Each number is 128 + 24 x the weight over its row's rms, rounded and kept within 0 to 255. Layers, rows and columns count from 0. The size above them is the row's rms in percent of the matrix's.

# layer 6 MLP down, 64x192, rms 0.105, rows 0-63, columns 48-95
size [101 102  93 102  95  93  93 106  98  93  93 100  94  95 103 105 107  93  98 138 114  97  97 110  98  96 107  98  87 106  99 106  88 114  91  95  95  90  94  92  94 104 121 106 104 110  89  90  95  97  98 102  90  95 109  97  98  97  90  95  95 101 120 104]
[[116  61 135 139 164 121 142 175 176 145  85 110 141 160 125  96 137 136 134  92 115 170 157 141 135 159 141 107 164 140 162 119 152 123 132 122  88 131 133 107 125 137 127 146 168 133 107 127]
 [135  90  90 136 100 100  93 111 121 156 110 171 130 122 127 175  88 136 134 138  98 135 111 170 135  90 112 107 181 139  85 135 111 139 140 147 137 123 192 117 128 108 125 147 136 121 106 161]
 [ 93 132 114 140 112 160 159 130 135 151 132 136 122 135  91 169 134 116 123  89 140 122 127 141 133 129 157 119 115  96 143 145 120 143 115 147 130 122  99  89 143 113 167  63 108 140  90  93]
 [100 137 117 125 115 147 134 131 143 186 132 163 139 120 119 147 106 116 106 101 102 108 122 140 144 176 163 138 149 119 118  84  97 119 157 100 125 133  92 143 140 118 114 133 112 128  75 144]
 [ 74  94 142 148 143 132 129 105 123 160 124  98 134 154  98 137 122 148 117 165  79 112 118 133 133 126 118  77 145 123 122 133 164 142 102 108 114 118 140 121 148 109 141 127 156 168 148 160]
 [114 105  97 122 127 113 102 141 167 163 148 120 135 135 133 155 149 128 127 159 143 119 115 125 111 148 165 149 120 116 136 111 155 131  73 134 141 146 105 111 110 122 157 101 126 131 127 147]
 [112 114 154 138 165 129 168 132 161 148  96 124 170 117 108 114 118 119 167 136 104  89 140 151 165 137 160 141 123 130 113 110 116 144 158 125 140 128  93 131 150 126 139 142 167 144 108 114]
 [125 152 108  81 124  79 128 131 148 155 155  97 106 117 139 145 133 101 135 108 190 171 128  99  94 132 167 156  85 136  68 120 148 115 125 114 137 119 149 127 129 108  93 144 139 143 120 165]
 [140 149  91 103  97 155 176 152 123  66 129  98 125 117 136 105 149 127 114 131 141 123 123 111 158 138 145 145 134 152 106 115 135 160  82 169 137 143 116 145 129 162 143 136 148 108 116  84]
 [141 108 126 127 131 132 116 136 175 156 123 105 147 117  86 139 100 141 174 109 141 147 156 133 125 142 122 125 108 125 145  82 128  84 162 112 107 124  86 162 151 187 129 165 189 149 137 117]
 [118 122 140 152  93  94 152 107 107 123 143 156 129 123 109 117 131  88  96 173 126 179 145 144 125 142  97 143 101 133 124 105 112 118 143 156 146 132 114 134 123 173 139  88 110 147 146 143]
 [152 121 152 123 139  96 101 144 112 116 139 162 113 127 113 170  90 115 106  96 128 155 163  79  99 141 105 156 157  98 120 107 133 122 141 106 109 172 182 131 163 157 139 137 130 107 125 129]
 [141 121 120 157 125 144 122 131 144 121 111 125 137 168 144 150 124 118  94 140 122 129  94 105 146 126 162 120 128 140 141  97 119 157 171 127 119 114 136 124 168 151 111 106 104 132 198 131]
 [111 150 128 104 142 129 196 155 100 122 158 131 173 121 124 128  78 104 112 146 139 161 101  80 145 119 181 105 136 142 132 142 110 134 104 149 149  94 162 157 107  92 104 146 105 132 137 143]
 [134 110 146 120 149 125 132 117 122 138 115 146 129 120 139 170 132 125 131 131 132 149 147 154 113 157 153 104 162 129 134 114 150  98  87 140  84 164 152 151 159 138 103 155 149 114 126 132]
 [143 111 169 159 134 127 119 126 142 165 163 172 123 146 110 148 132 117 120 163 153 138 130 159 123 132 126 100 145 121 123 117 106 133 147 101 126 147  82 129 115 136 139 110 141 172 144 103]
 [121 136 132 104 100 109 115 134  98 120 172 131 157 124 149 138 104 163 145 127 135  85 108  99 157 146 145 141  97 164  97 128 107 149 143 104 149 132 112 159 135 107 145 124 116 142 104 150]
 [130 164 107 123 147  92  98 133 137 111  94 120 122  99 101 124 106 113 158 135  83  78 110 115 121  97 104 110 152 105 159 152 154 172 148 121 121 136 152 133  84 129  78  94 144 122 159 134]
 [122 179 157 141  87 177 143 152 110 110 108 129 127 107 121 122 138 108 145 112 100 119 148 133 160 106 114 131 123  84  99  95 119 210 112 146 110 136 133  95 137  74 144  93  98 159 126 144]
 [107  89 133 113 176 105 104 133  86 130 138  99  87  85 117  95 134 125 116 158 132 138  82 146 124 140  87  95 102  78 119  85  99 104 117 150 141  88 149 122 110  85 127 149 152 117 104 115]
 [123 133 122 128 120  87 108 154  89 120 152 113 112 115 109  97 122 135  93 106 121 116 152 148 150  91 105 139 135 120 159 146  84 162 150 143 180 162 107 128  83 108 119 117 134 105 149 122]
 [171 111 141 161 100 113 145 130 140 124 127 140  98 156 154 119  96 125 103 150 110 109 149  92 116 139 133 142  94 112  92 136 168  99  96  63 145 116 157 150 117 126 180 122 111 156 133 140]
 [109 120 168 125 138 140 171  58 183 106  87 117 106 127 130 162 156 153 135 128 135 148 129 133 105 159 163 142 109  86 133 168 171 157  94 114 122 124  89 108  87 129 119 132 130  93 124  95]
 [138 125 146 101 174 114 114  84 166 128 121 167 145 139 130 129 163 184 131 126 116 140 123 121 128 114 130 128 138 156 131 103 149 129 107 112 165 127  89 177 122 120 114 120 129  87 143 117]
 [104 130  87 131 176 142  92  96 167 116 120 139 146 149 161 105 116 163 119  91 127 132 145 122 160  75 133 135 144 127 128 123 133 191 102 104 129 126 100 106  59 122  85  89 106 131 130 109]
 [160 123 152 119 121 139 150 112 194 157 107 116 101 135 134  77 134 161 148 132 122 158 153 155  90 129 142 130 109 129 127 144 129 121 157 129 134 157  98 135 124 171 143 157  61  68 135 115]
 [103 152 152  71 137 118  95 150 122 184 147 145 163 123 183 116 163 108 127 128 106 150  95 168  99 146 117 167 111 154 164 134  98 110 126 143 145 140 131 119 176 127 134 126 148 100 119 137]
 [144 149  96 142 138 146 150  87 144 131 158 113 102  95 121 128 183 156 118 111 128 111 118  89 121 113 125 145 105 128 129  82 140 132 104 114 147 127 138 164 117  83 125 129 133 111  95  98]
 [156  92 129 146 132 135 100 125 152 130 129 116 128 170 126  96 139 133 114 137 129 133 188 168  98 124  94 121 154  91 137 106 119 102 104 115 139 130 179 130 107 100 193 142 120  74 162 126]
 [130 139 120  89 101 142 111 130 151 201  81 114 157 101 156 120 123 146 128 147 131  91 102 132 101 117  95  95 156  87 181 103 175 146 113 126 119 138 154 128 139 149 145 141 117 169 144 177]
 [106 115 210 116 148 113 126 172 128 136 132 116 116 131 125 159 128 140 152 136 106  93 139 136 125 116 121  93 125 122 133 128 135 115 182 123 122  98 154 112  88 112 117 134 168 113  95 134]
 [ 95 135 112 105 140 108 169 119 101 127 146  96 100 150 127 102 167 154 133 109 110 104 107 126 117 174 144 124 109 152  95 164  96 112 155  96 152 124 150 133 104 119 116 115 125 149 121 107]
 [132 161 110 115 139 157  99 135 150 101 120  87  91 190 139 128 138  98  93 155 109 101 119 133 146  80 153 108 111 116 121 148 145 124 135 110 137 136 121  72  99 163 154 105 154 115 121 117]
 [ 92 129  97 142 145 114 116 109  98 117 163 148 152 161 106 135 114  97 119 153  96 128  96 139 149 106  96 134 162 142 115 103  87  96 128 162 118 128 194 106 146 126 163 110  88 102 121 128]
 [137 143 120 165  68 148 151 125 134 109 143 120  87 121 132 124 107 119  85 166 119 124 162 113 105 112 132 123 127 138 133 170 130 101 105 116 117 114 188 180  98 123 176 104  88 149 142  78]
 [112 150 103 157  92 126 116 147 117 101  90 146 159  54  88 137 149 121 158 128 134  91 143 142 146 108 127 148 116  79  96 149 117 137 102  81 111 145 118  89 134 156  98 114 135 127 138 111]
 [132 142 127 128 152 130 170 129 158 111 112 113 114 119 183  90 126 147 151 128 167 152 133 114 140 137 143 132 111  89 120 148 146 126  88 101 152 119 142  88 143 134 108 146 151 166 103 111]
 [108 137 170 116 133 147 169 110 110 121 102 135 107 111 141  78 132 110 138 106 137 100 118 139 126 114 136 125 158  96 186 136 100 131 166 121 113 114 128 120 126 137 113  95 146 129 141 148]
 [130 104 164 159 126  99 147 118 141 110 104 151 121  84 135 147 129 134 138 127 120  77 144 105 100 124  78 110 119  96 112 128 187 129 120 113 116 126  87 136 157 164 108 161 119 122 119 101]
 [121 146 138 133 133  98 152 118 103 154 138 139 136 137 148  90 137 139 143 102 171  87 120 108  96 102 139 152 100 119 163 117 105 113  79 143 123  99 126 116 175 141  94 150 126  94 129 162]
 [111 157 150 149 116 156 125 125  81  91 132 123 127 168 140 118 157 114 109 107 158 145 142 131 162 127 201 142 124 152 148 142 134 138 155 163 174 131  83 181 152 131 119 150 172 112 143 118]
 [ 82 132 105 146 122 127 163 102 155 120 109 100 130 118 146 160 105 110 120 128 136 165 123 143 109 167 129 168  72 166  92 133 143 171  97  65 115 148 110 128 151 122 126  88 162 145  78 132]
 [137 137 158 116 125 124 123 108 131 100  96 109 142  84 131 144  80 154  94 155 139 150 177 156 133 158 120 121 112 141 140 113 152 133 132 140 132  84 107 144 145 108 117 123 142 137  99 119]
 [131 100 138 141 127  99 128  97 148 119 144 172 129 141 141 166 148 106 148 147 118 117 130  96 154 127  98 124 129 145 147 107 118 157  88 165 164 122 124 128 126 121 152 129 136 161 190 132]
 [161 142 168 143 106 141 131 140 140 118 169 159 148 142 138  90  87 107 106 105 126 181 118  71 159 144 124 122 133 133 144 104 125 116 119 113 102 104 116 150 170 120 148 140 106 112 111 122]
 [111 129 145 157 148 173 136 135 174 125 109 128 104  94  96 113 116 143 125  66 124 148 158 130 109 114 140 128  98 160 139 150 138 159 158 137  95 105 142 160 178 148 134  80 153 145 116 125]
 [150 116 140 127 117 129 162  88 113 121 142 124 114 130 143 102 167  86 135 136 122 126 127 128 107 133 186 142 130  92  96 123 124 141  90  97  94 153 130 133 139 133 129 156  97  79 103 104]
 [133 111 103 128 166 115 107 135 135 129 112 106 130 111 156 161 123 104 145 124 102 149 112 152 128 132 174 131 105 127 104  97 136 113 154 106 151 110 102 113 151 137 141 136 130 128 142  78]
 [ 89 118 136 122 134 110 115  95 144 175 161 132 118 123 136 171 154 121 123 124 133 117 158 114 120 135 118 122 125  83 180  97 140  97 111 167 100 150 124 140 118 183  98 140 109 141 122 127]
 [118 152 134 118 144 139 123 118 142 121 161 139 154 124 103 147 136 127 144 152 133 136 129 127  78 152 123  88 138 159 112 113 130 132 136 173 140 125 127 125 118 120 104 183 107 153 150 103]
 [110 108 123  87 137 124  88 155 173 100 132 114 179 141 106 130 187 153 101 135 139 142 134 105 133  90 152  85 118 137 133 184 119 119 114 120 160 124 106 126 130  85 136 132 124 132 123 124]
 [137  88 113 140 107 129  98 138 120 159 141 172 124  94 136 139 149  98 144 139 130 132 151 114 147 122 138 144 161  97 107  80 145 161 173 164 109 184  93 110 122 154 154 161 134 139 153 154]
 [156  87 129 152 135 111 160 138 114  87 117 156 109 156 122 106 127 138 127 126 139 171 140 127 116 121 130 150 136 174 169 138 102 126 140 118 109 161 123 165 118 144 128 132 116 126 138 158]
 [139 118 159 109 112 117 118  43 144 141 114  81 133  98 117 135 151 147 100 183 155 162 130 126 128 145 149 125 112 150  75 165 117 156  86  85  84 116 104 180  94 127  97 159 143 119 158 118]
 [168 132 132 159 131 134 129 108 127 144 112 137  79 143 166 139 157 119 137 138 122 133 152 131 132 114  93 157 146 138 122 119 144 149 111 114 166 143  93 115 100 150 154 114 104 121 131 167]
 [124 143 134 156 156 142 156 132 138  78  89 129 155  96 109 122 139 121 149 118 103 118 116 132 164  91 135 129 144 112 180 172 120 124 109 119 126 127 142 132 131 143 116 132  74 118 150  60]
 [123 182 163 160 128 134 187 132 153 119 127 108 131 137 120 101 142  78 146 118  95 131 164 138 108 113 159 138 118 125 135 123 108 119 161 124 140 178 109  92 149 132 161 103 109 137 140 127]
 [123 147 128 149 156 120 154 217 114 126 136 127 141 108  71 130 129  84  76 160 105  89 132 125 130 159 108 131 143 100 122 138 141 116  60 145 115 139 106 114  94 114 139 142 129 108 118 116]
 [141 153 127 135 151 132 157 129  92  81 132 121 108 140 176 127 197 176 108 143 146 128 131 107 166  98 108 128 119 154 153 142  98  97 125 124 150 118 131 133  78  95 129  85 133  90 127  89]
 [118  46 104  87 118 152 116  94 129 161 123 133 130 129 141 127  87 103 126 124  92 140 119 126  96  92 119 110 178 131 117  96 151  84 157 133 166 139 134 110 114 109 130 131 163 107 143 157]
 [151 112 163 125 164 135 133 107 139 141 130 125  94 126 177 129 113 169 118 104 115 153 114 143 107 129 139 117 109 120 145 149 128 123 166 169 148 141 110 158 121 140 142 107 147 134  96 141]
 [148 128 148 159 151 174 116 148 121  88  95  72 133 108  99 166 106 122 152 122 119 165 136 166 134 100 117  87 141 133 126 114 152 111 111 150 153  97 136  83 139 102 141  85  85 107 139 105]
 [ 85 167 122 109 124 160 147 129 148 116  85 108 120 140 142  91 161  93 181 124 112 153 118 128 165  92 141 125  96 126 147 111 125 162 158 142 114 123  91  76 119 133 124 134 121 117 150 112]
 [130 143 148 128 107 122 117 137 148 169 114 159 124 148 135 152 142 147  93 141  92 133  78 101 145 117 112 147 136 167  84 120 106 134 133 107  63 119 117 164  92 110 120 124 152 149 127 150]]